{"lr": 0.00634, "warmup_steps": 200, "schedule": "wsd", "decay_shape": "linear", "seq_len": 512}
Each number is 500 + 40 x the weight over its row's rms, rounded and kept within 0 to 999. Layers, rows and columns count from 0. Numbers have three digits each. The size before them is the row's rms in percent of the matrix's.

# layer 9 attention output (transposed), 128x192, rms 0.16, rows 62-63,126-127, columns 96-191
131:512486514486454450546482566479504535465536470513469525518490578492423449485555572537410543548484549515455456527544472494545526585495467482446520582464567494461487468524527538496504492506408508521535463544518452572610481438544493517500460496490458510495515498459413450505502486502461496432
133:469521510545502442538497452501450444466548503443554539557525493577367561451461478507564468532636498540486464540487532429568444538486465482474488460520499531404494480530527417491509442534559503435492553519490506520499441468461546498561492551487522457482527452498547481531505457503435495462
057:505492468500468497523547498485468491583521551555504510480478455525580559503532479435588490451504479567502532450461545526436520460483468459479415522484390411522601518483510510550433470573508512507467457505525549553501480493490483472522525508549563469540501531488544474495486558514474478519
057:580469457515532493535512587487460531466587480557456525473443433416547451579597469442454507484487492497461487512475481498468493467414515498503490522494525554516570552459490519510554449446528526532455482489545456437484525544456490471510487544453557452505552562514562455504507559524479554555
# layer 9 attention value, 64x192, rms 0.185, rows 63, columns 96-191
098:504550532499544435544591522507535491487550520491466486472438458500519526493550499506527501548512537488431525543438536484501495515465511520459535435530513487555519514458495529608523445439506510575481450538485536527467435479508494491425521477379507513535543478560472427548522448489497503449
# layer 9 MLP gate, 384x192, rms 0.132, rows 0-46, columns 96-191
103:482566489520485529518584489548533459523517471450413583532515497462509493451578429515605523537531526447561435443518600496454546504526529583532491509514471446445463507494453451469456531454469559495492526454513532439501530492530506499461452492582495455442455558515540467527613523507470483515
100:502508505464528467509520478451572585502553467492495504552471487533516431465505516462419449434545475512547497497526580535504486497467504489547493479497463441446486526500500549458514541534503539467479512455406506475483535488461519554442547526488583452453511455514545450525531468514522548378
106:481505461482455504522549436413504532452470574457481487429516502458567478545488497550499516514438468447515481503549526579477472456407502497603464510514547478451510555532501484507455481500562508437520456464510508467500519517577438449554502462523475520470511525504497469506521472534479611516
094:474489476443524495485496473533481515520518427474507464487492466512561532481476491537517558472480465478556456492537525498611549523477572496515428492532487531429499495507515435493521589534440437549531483443492526431472504560493551423492587514483529513517484531445445512471504500493499481456
105:496458437550515469554440434478541515504551425540489433493489544482495485405466514460518485549493451529471511527506553537395538537502510542551458530488463518484532451509562516457561597503522483458569408510458481463553562497511512445455483480450449483489505538496501528464466489507525497509
101:509520545449531462460505457430510524466484560519519531483530583516487451567503539524508562453529549428496461473479482506472516466485460492551507466520450415532480482495473419498532487470549551549497502452566578470500462560454459520593507531465471528504444459451476521477512484517510516488
086:484470477533436445476472528482498547460544559552553544518459517467424456477534444510531512483486437494528461449529456469527465488487438506450508481487447518482553525482506486555488530547578481524457544481439506458547522427569489482459454469548622530489480484488466471549477541454462577478
103:514480585521471493522564560461480491530494525452508511501552580448515541584488501458487508482518491498491422523471514557539553532494460436519486577484449577558511443499514581481442481507494544519487427510624475471518481499513488500460517531532482560436466500496513545542537457581463550487
086:432458501477471507544429516471559470534475437468492531576513503585483485481568534547467430451534477470569524492519534541493547498476463479584525516548506425476493459509416539492412482474521525531511509495475524532499559533477567546508477471486429508532538462469445590502553500534500492504
107:565584514523506567507520480512581501508513470413482485480480586524560450477544503416472489496495461518495516466410524517506462560493533543442500530473489480540430480573570495416522506502432516479480482603449460520603492503465550479531481439521485514498519529500447498473470447455446513500
101:501462524491424453503499574522413457470528533478522512492477506498505508452548458509463474488520502504543495454518464490520465471546502395437474480513512487514521482483538468518493561545492507521524561433447492486502415493517487424513590442478486549503507491570507525451481528438389531480
098:463432511507400589487494489455506502541460517550457489532538517569462531507461567435492501490520434534567491507509473552546592504474466535502429505470493560510516469470457532445490592481543486453447473477567501481481495481538492541406505441553530574531509493514462483497521493431510417493
094:510497494518426517411434470446518499551490508468474544462495471455496484539506513478450544566537458514540462526491504564508473523475515552424492429473543432510553507501506527532552541514545494454456458550500444503518477490510567549485530552452442580441505520496538479505534471461543396395
103:454429463478464551518474615506512452525525500515588523542522475519483456517492554439484493477471539516412461491483480524462565519522529502530447492513551485440512547449490490506465522518475514445501399450478525455539500497498510495499501462473452525545544490488511575502465509495526542482
109:524398537556554515479414520485544578492464552538484510460501549419509474496565498491554517569587480493524528452536540532559477545533526501547513570507554491517491441554459547544482587487487474449478523483547478461501494501532534437479475544492435495537532486510531508441495578506505489498
108:583480543558538492519481519507589527483439479477488488549523504485448535560522479498456482501527499565540516507506540548417494492487487508515521473446498542492596510550492469430422481555496492474499512469474565471537500585499515488544405495530588461565541560480526511456518507581536555486
105:438545536565578524510513542456519464450482485535482529506536383517551440460488449467499571498490482576498515476466568550457503503448512517502519537543508471460546512479508535496506534462482466440434501433449492461467504479548486535504541473457467489507524468494588449470476550468520485482
103:441452468413475442504491523479523493525529486563496542540513483519539504465547453455507482474558514472506618560498494503479499521475472466525439486541467471486529513524443510462518439496534491532505492488581531546477565470452482486514489544481477505606524457463572466474519510488476509572
100:512506513494447490460527491501504526486534500505475517391608521507464451493535478544473547511436407596439475430402477565460540547460588461524457517462488419496544510526496548536453464531523473493482549501467422537465494499494532529534517483522551525495524477508538497480510485536436444485
092:514410455482540471448488619546451498512513519465487574492438507488500426553545553530433526507548550503506489443480568492518465499511432438534499554534531499485449410449495463465487526446413548470492453454510521477513563458501499490538493458564535489473519549518482497465488498507502479482
113:458501536532495567511540474410435482485479558439490547533531514448496414535558455537522521569540528564523485444503559552499536458485520473502478547489628480517505449551464478461474556510417525446507500479470580463503539526486483517468505471481496522536543461505527482486423455498460526537
116:492513490501506481472613541459523497543540551462542525431563529474536479542544509440442465505502486474532497486457528553484480450473526533533511482549439499552474477529510468534584477501552542515473522453508583471515491506486432538527511487533502537478546453490538514527495553520525554518
101:547416454501490514511563517496603419563549506540481560497593529528509517535526544530541460533492497471472515459534469520481491462467538457493489454524495533533445541521562549486527513512513476495473525493469551462504538540537554465480469603550471513416557526522463510566473541549480533496
103:429580569510459520461512539518528436508546525534538462510494450484468555436508523489474526484510534549527443498592531497452437525447509555517542492499500489610483497526477534549446429450555509476563513450532450479473547526560492462544526508560466498570553510505560484555515525521591468558
088:522460568547316449523429536470477446532574512513553521541487430518593445441503488525543468427506447525509454469467511514531524561459519524539446487455438520462495478478520565472451533485516502451543497472449494510518562509583504478441489522519471463545529559569479479518493526525450455541
115:528506490475508486496483499499508493506365525491599489524510459516511526498520582488468422519485548525504508602515482523494510478435434416557411519452460493507575517556431477527551559466459530484511522451506546501528545491518480491523563538463551521510506479550485461408522588476460520452
095:500407495503488457448572552470503520496462447450484526474533507462499521517496563467472545449514559516560518539563509472514519493500488462550479523487515472575563476435541492466520480518484515485378498516528496450456539460509485505459493505511511588469578492520567470485530412507529459460
087:531484430520467459423499539563466582559520539505448491476486538521475499434506402499562571512464467436471539540572509526463430519404427508484477531499445479532417450525463536531475508535517545540506457527501477539425486531510518497522524474517490501518548510503538503441491516518512528459
117:568458533490516505549538501405495516508548471443549512477534498551430500538496563491548544452501481470552535525516545472532554515530529524480502547465443639504530433559513481555557556491535478437476511487544549468483492581479524484477533446478459498452515489493474500423418536524425503475
080:499541457491511507491499461511455514421582471536620487509480470520513464538465518481438454591479519569505523510444521545476560513489466518529481509467518503492528566539494545537516528497481570496516548445478496475509483482467545537553468570511472535455455471507543517525422489496504473504
112:530505559541530563467495578466466488473534438544495584471497495484430495527521486504491511511517486549517415406480491519454543518464459529533483498389501487591503463522479431456498493466524495497538482407536507453567446536483426532473453418471509500535476525588503539443505447512468450422
095:480486433524470466527471550551533505511490496566493431443446434504518436461508542455539543521549513487602482486455490478469537522489477427519472408465435439552540484553448501593523520485518489465486505479521504437526519435435521528473466503494523512467470499478515406559491505554495500474
102:574481486467561514507500549490493495523468490439486517491511464440549500602495488483471510458488553448514463451520436466503516554447553441433521450471489413515516552458515392521526468480499524469510494502550542467528543469424509518499492468492515496448510539497427529510491450568533548501
096:519518507545516491497518415498499591495521423504545520486488466485480503490553492533500514520540509466537504517500584537432546489429545523482421440529504450514573508553552562556539493521457468431431590519474553502569520504431514552427424579500499506460477573473563481546477403501450462531
102:527506432426589575474547561508473492581477490545495476473474487437540493453512557493525496446589476433491470491438503536538566423502541493507443472511509503534494532508506489489441501559468526490536509535491515545510527512548459509520538536500478452524540572460465495480454543429495484492
099:493490410461510495470434497491565542506537498495490560456498423485464435528495580507485449532518529532541491526482507503526566530454512526430478494522509472535548503459526471431473533455549509533495538521467447550506527593457520554452527556472481520628561508464491453458522528522448520568
104:508483523500547565435492480486559529465402527454521455449419479552461494478529540513563483508555561443479520532477502487499473487486537527420479460480493422499502494522549586546462487456534413579457494546479581473498515543454414541462517499544556522488541564499454438504462453529523475534
099:457451486547497517439536506497538552508556570425524451511551491488536574482543588458502507527498522466451490482524493486576505524454476480470581464448471442496459451468394521511487525474485471502590471553489558497491470417570484498458462503536519491461578493476546527501521521482511515487
101:588479460462438492457516483533482467493502508438510605500564543503496534591526468517481452557524507436496523468509510463472575491460511425422529451569461483494543496495433477470498520509479530459530467514520516399577501536534462431536517457438483473508522536510526427508427548544571486476
105:556462484542417530450550487457501459515490561497579522546501411476509515485526519502497501468495580477488519526482532539473503510525520448458478469541491474482547490423506550549560529579490407526517498489470512454494572567529525477496580547423496486577492474496526453473415461489562499529
103:490516495480576523443642520510520534506509554494471496477470472484485505538536492592516482453542519505550549411465556530483497493578516493532460530499543496526519515540515533489495513509539430492549496471551485482526534453502466497470514515525555571500566524498495501516518575434460481471
107:520440576540460552428539453476527433517484504493492539453478532445479537566502538499471517511534498482570570401474439460553496538486519453517504442514521473593458453521467536531514421531543469473510514572501488488539501516517497502495544488556554474485557487459504560526527488525537508503
095:431508515506481576542478513495494490455471571535542469393482449564445525526627509524429472499467515499517525472555466500447483567496530504550493445528444530514511468577502560485516477502542511413527542479511434541555499553464498506521468491445501532545513549448459564464519518555498558458
098:599472484575526515501563606492481475456418508545447512486536490477489518531471494549541492435493480417469528470540508472431521467508500441403537545563478494502531428496556604512479532505525418477514535562423530496491495533587492528570468533489498516513491481477528512478526360514538493552
118:499467565489431578526563467554447566537459453515521464493525474532525519475546540511476453429495509474490513569473520578483466506452457577460523577456589532580509522525570551503510453531453514504473494543549443432491510498475470493469565518572483528519437476507555465542500466497505498497
100:487490525512562517440469478442565484451477495544556502473512549465431439472421519532469532508521448480457465477487489473508560527550565470493520514500490497523521453546461568535503511515507441428519472512548518545558474567474491465471438376446470496484529488503483563498499491471482483578
112:526507506522522526498507565497483491542480459495442512560490522488517460497497526430507541546523476505522439462390529525506519554588480429517515508513462529494450518490505580608524530424526496533481580524495498470535436568464495575424452501520463480497521552478498517515492475562514537497
# layer 9 MLP up, 384x192, rms 0.133, rows 0-46, columns 96-191
109:529543509465513538517592533454512535393466596413479539456529456566545501506478432483467512473497515513474469445530493496477426543494514556506559548456451412513486533496547529436449533498464541460454478537529499445473485480603468444506441548528460508479471505517529501487525487490480483436
100:422517512482478516503485467530595550462510572471516467497472456474556516546561524597455493505524475529504568508531563533487493450554476510507517503470491542486462473505504478478484495511525503535451507546439576464515517564498520504531473530484532541544421424503515544499526442564495436445
104:490438533481534542535525492503459502532431518562549555470549537517513489540520514422462519502522429525506496383505518510499593494486422488516520530490527466475535542548437467421515465459552523477455509520480459482544470512495567548541494546519423462527530494545495519500474523560556472476
094:407490573453543471498483412496483534501448520473496453417529509491525565413518423471420490525621485493524450457399487467514506429456521491518467490537510455508557513500507512479552497514512480498530499465532516474496507545482527507539515481475533501509490472590424532481480439506493482448
104:416523561472498522489505518578418474550527501459445539471530481529482468527529530496508580477502465475480449519499484498506521565420492563574457514554520461496564460509474497441512409484530548483528463480482463471494413529475401558539516492470503496560513531554508516538517447608486472565
097:461501483448521476512466512484525592448458403463492509476483520516465484602513534547519423504570480612477537430451511529490535534516513520489485456510456541455512466457415467517439502540495523515584463485501451543480475495503414455530547545496521472528548509540522531574561459468511418550
080:570475504562478535599480528586416511449538482511569524476449491468512553435472498587515507577422498487421533437510539516549471520493521499478488480458526490499572532438510487504465440484494509460470515498510464496472580477542559495515396535570537553531507490482511507507570459578437537484
110:516508501438526527468504484487511540516543525506535550433438470567459468501464564529507477497490504575533533488464504471463468506509513501468588489518480513434463532576509457491407457493552459549490492456449518568508451517427523530534486515404450525499526463482510485534491510469438473514
088:542447444476511528601536512518515518487444483511463534537541497604489450556595521488459544455474469509502461510473457575545522464531507495439468501483462459500527530565490516479492498538505456523492498495515454481555600517473505564499463438496473561502478565482531519475522462462541476438
102:558480488499545532479566492492536518540450422502501435487465576505524476497458525454476511524492507506428473459525512501437497554483486512524499574482472496516580461495613486505484532515496481438489527501505443502485496568474492543487481620532537486555514479478456475465496505454488478506
104:501539461499549525485480495465588567503511519515531507454501486454565473530466492517487563527451484493510510528530446484397587484421501495491478583475423489463527524485466513566472447553477496533530435486506462532464493546488512435554524564514416453492524437468408443461448525515577541472
092:458515565464466553518449513517490502487530498485497526554563566484494402531547475441477518478486510469507511509433569553485491481513467540411455540537514570554522397474494545514559471483547519537559509491503529519492513486559461534582466513516517525470480491474488496565507510592406536524
095:484514503452450514546493469534579506492471503497543525541481520526486433473518492541527541500430481518465559553514466455513450452544521559501555484498570566480471488520536512507526473503473552469482476501555506471515472505549471542472527483491491530432526483461487509506478516571526492538
101:591522504496494520436525371474518515476455487430494461506460539537467526495490454531456516601576458509594538464413484451523487531476541500481500573545430495561483523465524524499525492573486447520417530529452465482477477546570523484550503518444526503474518449573517434475510494446528474534
106:471500516478459509529466488506472475480541559500437516498559529508432516472500531511528466462481457409537532519532506534547542451469476474546508548486446410502467532580512507446515378484590524468415538466527495497450495538473515455493433523465482596436484545499529458428473471457528481522
103:488504525524501524601507522465473562526590529471589524437508471467510470453512544555515406478481550561463542585490450452477521495488499543444540504538440433502462480475476488544489507498534518466481482487542501532433565506479425487514544490491458584519489481484500451462556445480516481498
101:462540556595485482478480527502496575535529459490571457536526520498428473594499490477443595544505475529515513430487502552540509502454483507501475574543483491461525502439490428456518529481477538454482516483513549508474434557530473491493530518517533467418545489471445550565524446558454550470
102:434407504484445481484510479489425463469448549448527492444538476553519448458559418481501475509458520498568437587525513531478516499473524503469522462431562546491495483503466532510517488528490494531488536550550458464397536437509507546496541429488465586485482483513507491507492435512440475603
106:503439566422459452482584542510530575424530525486529471583498546450550513495447501525512486555479509470487505518590564508502514470510567473528501521445556498483471459448479457519525585478566573519580491506437544460427575406500479467454427482497465540395527464421438466567507456516508443471
096:471520552391508535436424511505502515532453542524444533517517467606506502573484541508470566543518485501550516522499555538541473486434506521478536434500548546459525536519537575488539465528552484524525443495478511514557433472549481442428482484438434459538508501468485568540563427538515454454
105:512485534473486525384479432439467504459530493444469497504482515480472577445459536431462473572543547516551437539473541474619536522555556421519491498419482609509519509476494565489518495459505567517524526491510469513552432523500471497501587503516492412490475410479603515475415535521484505483
111:507538542445575531517518474510539437552483482566462465499551457509457477517519514519512445463510466527536556517535524433521489535559442506572462506498530487503512591492485489461483536537535542520466488480484593423536442510436501469446470518480425534464515512495565487510530567484555495552
098:536489560435597537535515426525549459529532515452494576494478529510490475481554612463410437540558445519525461447521533514559521495473549556543491506520489459513524584454504482526449551465454505499432404526509490505521550455547516560459452486498448505521506448507466503491485476526438476483
097:462544561430516532469557555448523516498502472507510517438470483519493520472453539454491504476482438529550596578534539458490405532483523450505506520523509504570472529500495549482452536450498546388468531395578478437446486524489580442505521558501485567534497475523516506561528475500512517440
100:521521486505453473489493436453514521506453392538502448536544550473509491540438468503617509570432492507577491576488581554474504555516477486465462526456523495471456491473474509523554478523482442546451454525398477534504537481414477507493559537523534423464469491496513553456538472432517515465
101:509508502515492455538543521490511454533507458525534486467593509572473471491475477440513557471497489435505565501559473509589554526515458448528436627517463479555537469493457513497527462502474533531523551459491530476568553496602459475500459521496538494537455495490442507502493523456459588529
095:434556453596547501584483497572491511519512515479513554536537462553553531534448508571525498510518501532513405580432572484496435516465445534453506498470557479517462523540554517517551485461496487478439506500491492447453467533521494513529514572516488500541431546438449574520525490538525521549
101:487520478561472504513491534536564500483561459502533557454550507444526532496522511472507487549485541515523526589542455476413467514614459465397498544479482514523524508413470525520475528499513529513483529475504526477459545495545552465494528463561471496494575485415450493560536483418547437548
109:517437509424469588459563509509535525518474470454488504530514427457555497554567550584531527549454403505496589516490474533517513522562473498543515543435452533523545522461499498497580503464452551520455537484513438544477476491482491522484477473541460564456542478475568516465482477500539537506
097:578498524582564540478491479481617528496506536480490488489520477506556503567516523573454541451485551449466491500504586447488495496503520463561526455440424432496458489447489391470495527514515555469492465527442511511531508552496528472503500444525520547482504489505512531481549525521488536590
112:544472608555476520555500440461574493513476499574583458500476462552511482568472500456530555445478478483543503477515530464550522423495453559464485592483558484440461478533524509474509508546450458567497527458497495485469426467464493523488482505517498499504517513545486497551490467504494485543
092:542557512536526484467549428487464507529546531483496510493478513539485480566467446493519496475498521504488530469569459508547451510550433577455441554489501493498519411592496495551400555448462536526490495512452494553478466525587471492475492521506452443449586532501505486451464523537498478494
096:541462427454530493449418430490466553483484472487510490500509483502446547466461491484549471529529478454500418446497475513421544499500505484432488575410492470491447463553550523475456458501483448496418529567469480541485494509523521443551512474488504512515464565502458509561497431481490529575
098:525493525503514533503512557451513472462568445524482530493505498556485485512516519481470512452481435510525499421519590537472549553541531502477430536527500408448498555500499508581497463504497512510512501537508522424497499513493506462491472550472501520487440493442475505536440511489500448531
105:475469580540407585451513519481492447476497402491546490511518568536481492502527541461562556538562439471474475418524494577469506511421465508524538523541514484446439491459458469507544540576520407494476502476475476411549453497480517502557425505558562516486451507570530534491513510539495454482
099:531472464552424493455573461516507455449501476499389502531572420513484511430520555503505466427473599516568457475528468470456504521436494492518510473557455527492510478559462473531540456405542555446497529440524519468542468470525498540497495509538575417500480474491506478537511488492475577498
099:494453477446500527479502482482453472546483496498505469537566485487496542450522518585500483601481572467500511492491489519463491459440519473463579517492439457542583499475453438458562426467583558604471584482490520498421525477500491499548498506527546558497503545492446528515475480488518490492
100:460576542502493559486503524514487489439518434511528474463463504418510471555513438505458470466549530465559441512490513427566510511503451481447539572444511571476546565462494497499447507506438441551538482480474494575577439583500507504531472462544503523531520501558554509529476535488538514504
104:567444543517598466507523439491526510420506439471424532581488544530506529486428507519503472570493499496431460560466534510468502496482543513497550547579496457531437488420479468498459506488497451490455481476586503473480490458531513488542504537473536555549541541533522525478523548567568514534
099:490522465443451489514528406517534495453505535503492523610547474498405519536485524495493493480538493480530461499467551556514537505526508519570471469553508479505510573500462527515468465558450477509488522536504520540593537506505496537564475461526473483467476511476507507519497484444500536442
108:431472504538456502493494519449455518555476505522522494534517481556566467422484488458525472532542507534498434479481467463501458504513491480541482447542557546556412492502461496518495498573533501496438391473522478484460475512531543559466476474460526433575423456521479511466513496543528476567
105:526530451439468437575485542462455550535504467518522483572536463476571547516479525536420456456437502500522418579504423441509539444528497467431511543513442578516527469500471420494514500479491463490508475508504545523566498499494491488532488467529472524489437470460521436515509567505562509507
093:599502535532552495437484592495536466459532496456563531556514557475538431516515417518533532460493497518435531510419480563506478496557508450490545535519493478552537469475520464529543432506477437526436524511482509516514473539522486529572483504539531539493519485489460512504496466504500520517
108:407462520543438470445454516552506524575535433554582520498455490504489509465518503477529441515447467481492406487539528449487417496529517645512533482535554483511438540447478525485495569456520522534513496511498538495472508530551476519432605486474514568540523528515538484479434450492503497481
109:512510456442547475517506495399518527448535438556422526569549455518495530514494541483481453459501408489534512513508444442504447526462412525511480500548482560540516513543477537475475471471529506478543548421463511463485544444536493519521530522408502485596439455579479420494527507433519521517
100:546520486499470460461517575450567512557460464507532497518501479472532525439508517538542526504484482565501540445497575480505460594461463514518490485500587467451489550544483501471508488488522481521482503515493459499457530493464488490491467524545524524537550489486490551460473562504529451506
100:561468497533547471479489537482567453449519513476506487415454540498486518510503503470449514429484501473517500452440471506567477471519552478411414512413458465572513480462545523509490524508465536430587522503488575491428467444511424463497536492450412490530517462506526482484521498483497452480
# layer 9 MLP down (transposed), 384x192, rms 0.138, rows 0-45, columns 96-191
109:568459493549550548483537470506518458450502444507538482519515538487520498538586475517490429530497453552451437467493563481451572556519529523546469532521507496521490501532486482507489491497526537546534447507570440484456478485568519565482442453461452472484466508473512529505525529442554458483
099:430573534519432600493509496519452547486476512520586457521479478430495513529551502469483444474517457444467512458513557494572573502472467495424470572466472554475480526505522487575520493474463526544458504488501487470558511507449502477528463470514535551482510458412483529469587524465471512471
112:497430595450536507421494498570460518435495537554570532530513535550552484465532470504483474540474505532525437475505466503532498495480436476649556518457539521474567471476533498460523484488515505512475498543550462510530540520513582439501459546616503508399529490507570546462514516565501487522
098:531484475492506569541578478521492519530446543481496532498480400473530512486506474566503486532474523561517462436460535428515521469494487418450575503521493531494483457544547496535501509449460528566535532518531518491509522518503555503498472505569558493449565506452508524399544528515542424456
092:480523567595553447516495516529516501481488544495537549496504528493499510536432419513447470554474501478458533586509596534517475454503509492519469596509471535542474533431512517477547487595432487511468525544523532481497490466562520498498420522482465448508534551481452521546529493565515625435
098:511497526454416499532502529483507495475516465537596595459510414486484537483497556466542554546558431536501504487435484512399538491462508415478491496498484477476487506536573500453459548562501497459538504525463530509575496489527519560555539553543497505576517518586497455468447536524524455446
093:533550463550549521555506501519476502566439431518519489464502484563542502490492445479486586559521512487515515550485515480508511484510488506469447532502491468539428487535428492445469473524470536526530512516553513494482441486450476481591531479502468571563519421523523496483610548504519448499
104:495570496495490444417532515538520479530491440526541519479540481511472490466495513557501523546531543546568439490498507510516478549482498416475462417477527520487462442451561441423484518459464498501450509448494546562481434497511500532498512497435556484455533558546543468448450548461467549561
094:471481462493448435458489505500484481462595562405526464524433516484530473388483534551590483469510528495481514529473484506461458477461519507475499488549450424466585427528514524504550522512477510572553525545555570437482492453590527453519574522550471502498568472577528466496462523508558505504
091:470520489407539484526519510515459566529517499517491522472569557539490522489549521519521534467547432491554522505561518516414513483454509534577509592524569534443540539439530474575441500542491463507556578522481466576470560499468481570484505483540485490565547469511461537519528467560519547545
103:505554438472569487514494494446493583524488510514509463483557469487545543462488480521534498556488479478528541493521483551457542522502498466546406581474456499499567551497453528516461450486488519518550506540484446476536592600485532485436454523400546511565487509412474518490498435523475498519
096:524512525509590474492457497463463508524529450500544514420534483485517472537507443582515411566507477504424437464524509445515435540476558550525507538564582516483440521451523450536518504580516473517506512493524546529539519455468477519507543501526474522576512566454550501572457549484485521504
096:459477481488556473545448417532520484504512529536535509498437476507486546461486478501552564438478551468548486505436489498436471560519488476490504527509464573489499478423596408521458459440503470574462511473484483499491452511446559495533415452523592529534491420488540490471529571463532516524
106:477494494498512516535507498488532400541486537457505502472545512483499484466437526495462467563522481499471513487538491524455481418471481450447417478487526509560499437482476510524472467466516409526514487566505509502448515566526497461546578533553485480464601569468549486545457478451506540504
099:449537534567482485489461510507516464535592519551461509513552507514489510531507461488509534528501432562453468525537447539533411495443513443508506551462559518531539465493562519413472504554597525578461452470505464568443524441442481467562495477472530522469487502441520429477562530472400460489
095:486427567466401524496448465430482459512401548477499493498516457493514496569485522475492543518452520487491534474469519530478429512489436486435492465495536491434505482483517513553432443485488488512564479472584419474510508516499575540465436551450484429500463457459467488453433521462507570510
104:483459458554412494461486461485493582506473460514536521515545522477415536519516490567496541483464496528470480488476480460490568506468497562556557495513500523429504530482484471458531510557457509568511490489457517469500538404576434483454466477450516455537473527516491500527585466478533514563
105:520495436533575536495542580512535490486461500494559549496465513497534529469489440476546518501499490427455448469458514481513401512461517523491480492536432553534410448452513536528488457415441477530485465553426514384485521526523541516537543399540556505524556485514549548530513484550452528460
096:510492478486533509504546478478515522565475460537526491526559450443513603489515478551476559531560525430533478590530501520448547497513382466474492469565491509533438477498459549492535533421462493516545476491518449539449460538573508477506445560545511461429482510492553504483548502486539455530
090:493541545503551432500505450476580451474497491472538495464480558502487526549484431425455486427449499527538481480547414476477506559502437506505413567464488510463479493505453447482557527515545461453484482460478464476436543514503498538503526570562470505519581508524503458539476484421510529487
112:476465455539503525509496491505493481468484511564447520490529550469463554527476503492451500430559417586507503508529488475490528457455516474486529486422479512517571472449426507547520537540494502521481439547558574472520482530527589467564559506487438529584552413470565518458489507497448459504
107:490494439522561533476495479529445485527496535481528530407508512513488532531522515456540470422483603493555556520496519465500494513471441518502519480532493500525547515522449461473499533476542504529483562482528503505583406535487477464509539557460453455526433496519513520503544557483476538479
102:493483527540501462545460453505464536504496457554478429512566507551455509540456502531438491480473530539516391482510485451485506531507465447488548559433482505471564481433422527520509505417439455535475503451471396548492434568500514555477532514519535563495489507509535464431557504486482490535
106:422510503398531511459457522477560476486504508473466524480484470461478451478549558561466539532464536553556499511523548544550464498541485586528515441520487444512548496515490473472469473466429559427520494481534473502455520519551522438439559549585489462460490471495466537556495518472458425599
087:445517509469500456511472514495501446436496506492545618505490501491505488483487544484479491475512517506407512485506421549493472472437473546484446519442470511527478474529570472414469500536454491535490467523592486544450516480511503491533518554490522490493475541471509430561561518533470467490
105:485423499577479436556546490536474507517471444464523503537529530503506531411552477463506545550510455448471491470451440517554495493570459583402511527506511562519564492523524484513511509469494480436480454544568528487497508551448485561508479479521546540543491431489481499481450484539512469544
094:529495536501506433472452515529502513493490503490491525485463455464488543490509534519446425550445524581412562486479481484566532496445462537485513481448529515521479522481502443533563506553508591545502455461445557512419482486525500520514502448502497495538401485492508462515444426440472490494
097:440472495475485499534579516439454551533458507397450444427488487530509467502489471582554499452478455494481458442495473525549539521469429479529482459529463502519527480535497543537485415498469471520518489507491503565509492489474509453455472484502488535543436512584533491426482487514438520440
107:407473589544540540452427461546484486527487447449496604444492487530476508522503548548487408553479408578453490493488456471526479548464492508565524434432547497516498508508463491516524509456478537534532479506456525503527505500506576562550506477529515445483501504481508514436497486565475477462
092:453481503475493509565481427546481556506467537554388481571435518492490501421472540489468481521492481560460527476558532489536504491496467423540569513516506503516494491522468546496527496424467434431527514488455470505524516516565482483462520503486524503408466534434516493485588534493525467561
105:522574464478434553490534442466529542534482505464501488508463525455490486490431589433508470427443504498524492538472550530533498526488516444458425546542548479486489513443474536534449535527443466494508544447482539542491480466462488432433547589468526443490404461463525421477528546482515470452
090:528469453467565469486476527553495530486471522478423538553537455550514546477515540423492461469502542427554486530468516512480484492510531423461482392491455468572544498461408554552509532448485424486491510570534499456508495473480516541495505492484548476424554548492513487514488488460471553475
103:524485481525489460423491560477531584532463404461476509422505474509474470489501470590488526533508555515560528546528509506460504524516523465547508631494459503536492517522523467450549514404460518477501433570494532450431481526469467451449491509506522506408519503503534505483498517549464490521
092:519545517490516450509554513493504571498478505543466482520539469500494477528502490525576511447568497479442450444573575478529489442513545454486512529588564481460602505412485526565483533460479506531418500488546504513542500536542507446481490486522531462608498475432452539504507454583549447510
107:503492547477496584454524493511468516468551398572502462487459501493486483462496478471500532464563480482524553506514532551469398499448535556564497529489491437522493521521511467477516473472546415462477458497520502382491467525512466489546505483507464481532478462464498465548505540487523491496
097:512452539540489483521477513510479445611481514505488445500547479532474528510509474457511524532474486504460488513578456452473465424449489551522538488505531517485476555451501530520506503580504487540444472518514534562475494513453509503469426515498432545549513505467504524413457496572527476529
102:478506536474537487569502457510571560492520457482462479439503424505572490414490472537542493538460508458476499515551516533484484537409551532551446539487513456471465510529505461502520476479539496577501507482393454474497478534494513615407434404493532469592451466516499484527477536539461497466
107:449572496520582503459484510539525481459533477485469497494471539475555507525539460473487465492473554450549455419516503463510462459495513518558504534531556504532567509500519582445437421422546470518474567539480467521571514518488401470516501513529547475464507538494496500496490499522466551536
104:554472588483482446519452498522481481483429487435504468511499442522465464467473476490546503513473417584478522452505565453510527541517499465505527530531503414500486516524461503426439486513467525429449494472522479475434470460443528539441513516565532514551476534466534481509502462519462521503
104:523515520598508527523502506614461463491507516506500430488491601581498487513477519441535441514452561478513452491544543490478462455529573526477426496494524507451493562531470522488514407537544510521488525503454517492490515522476509501569475531459458408523418471389502517533476526563524453594
108:515533483515536541477471463496512453424501567480428489489496458536518592458578477506467490453518472508476508487458544507448449479491523443504471574425532539519537542470561458546530544467578523496515562529490485506540437498502460510438489555519471516415547557542484576452524532518473488436
104:520552528458488459552473485511431514597535478497485467423528518460478513555511529445449502452471490523482534491608503542582554572468533513493486481434520473459544498469463473558493491474524479482498422598533484408511496480491508449575509511478434506487552492507497584507514469513518492507
098:564505527514556464472551499442514516584579468422487478577465515500518511499502527532467513492516500463512502452496500514626476526511487545570521440493554499529544471460539501522489442515457441529518525554567518477481519553461493527403489457501478473436465528514473447480472527509434496495
092:559526457463495517474523421395423498469546570462518479541511556508459501490459570531545421541472492501520502485485513516484555535525478503471473500494519511499533446474540508505473488437441467445560524543508430501528486520438481472541487534470476433532528500429536505492493564519398436488
105:509391476515469502491574444463507554441497481477454492458561489475528543526512476513451542543560495549552502476490509532564502465493531474497433530523542427487494470565508493443484449464522518440544550541566509511550487498508515448466588501584524503527513526520429447486517535450521482447
103:477493523524499495544521471471509440503466474491585500550490477497550489528444531498568432446520512490510527487507466474643469469486458470467554479480496501532473556481518425508463498583519498393459582485480520435509525429454497508507518523497444471456477498505560488520545532536593555509